From a checkpoint of a small transformer trained on Wikipedia.
Size: 8 layers, width 256, 4 heads of 64, vocabulary 3020, 6.82M parameters.
Architecture: rotary positions, no biases in attention or MLP, untied embeddings.
Training: a variant of SOAP for these matrices, 110M tokens, 2949 steps.
Each number is 500 + 25 x the weight over its row's rms, rounded and kept within 0 to 999. Layers, rows and columns count from 0. Numbers have three digits each. The size before them is the row's rms in percent of the matrix's.

# layer 4 MLP down (transposed), 768x256, rms 0.121, rows 762-767, columns 0-63
093:524455499496481458487486540527499562473529517586470498447487462478501484492489497469481510517508484492476570507456479526448485515529537518499511498456459500536527511463505517506496487456454527
092:508473514548561470542524465514448527471530461538499549497514509520488520502492490500483531461496512459495499516506486485528529501480479559490487501506513488495523551552446549505472530511514519
097:553444448506423531528491524523493523516529504514514498494504458551509474506501498471498488516503518536547469503501530500513534430500496457463505495502480510515551490497444515536496475451499479
100:469510480493468495501486442509452496514508516492491516521523498490501461517462506503547480509504519516527567490495468495488504515500517494463495477480490542521478494463490472529479454488512494
095:502559490525534492491478463509487496506484476517469489483566494483472465502539462488530523506543499500542523492493466479526534498509492532489503452484447537463507474495489485464531497443454504
101:495453546515466501505433519449485495482515451555516494479521501474544496473496521480514485468542468515504463482458491514488516472520533522531504463494487470485521521495480518499540489535464513
# layer 4 MLP up, 768x256, rms 0.128, rows 763-767, columns 0-63
096:484577487449493460494476492507529477482510471542497511524468514535500482519489490500525482495516536474482507492525494522492465482523471520526522483490530525465496484502520545475487535516468522
095:465460483511479452458560497529507518474493472492540506514530505481535481527498518485507487525506491517528514509503479551481526497508462509502480502549500493496494525515514507535467496525504496
103:517466484522447474546529484480492491499482490507486509517478515507494511539458551498439514510520524500478460485479451532475530518506469498508536541459499557466448537515485500484524520485472509
095:469481493524486538510483501488495492499504529481527466516516477596510482494509541492531488507515464504503532497477487485432500555500486508474466499488511454513535533514540518507483504549500451
101:527558513505479460492508477465528490486476520481501513494512514514501480551521539525536526520485500442511502518557508504518459520504493492505520495490513525458476496483471503499494507452495495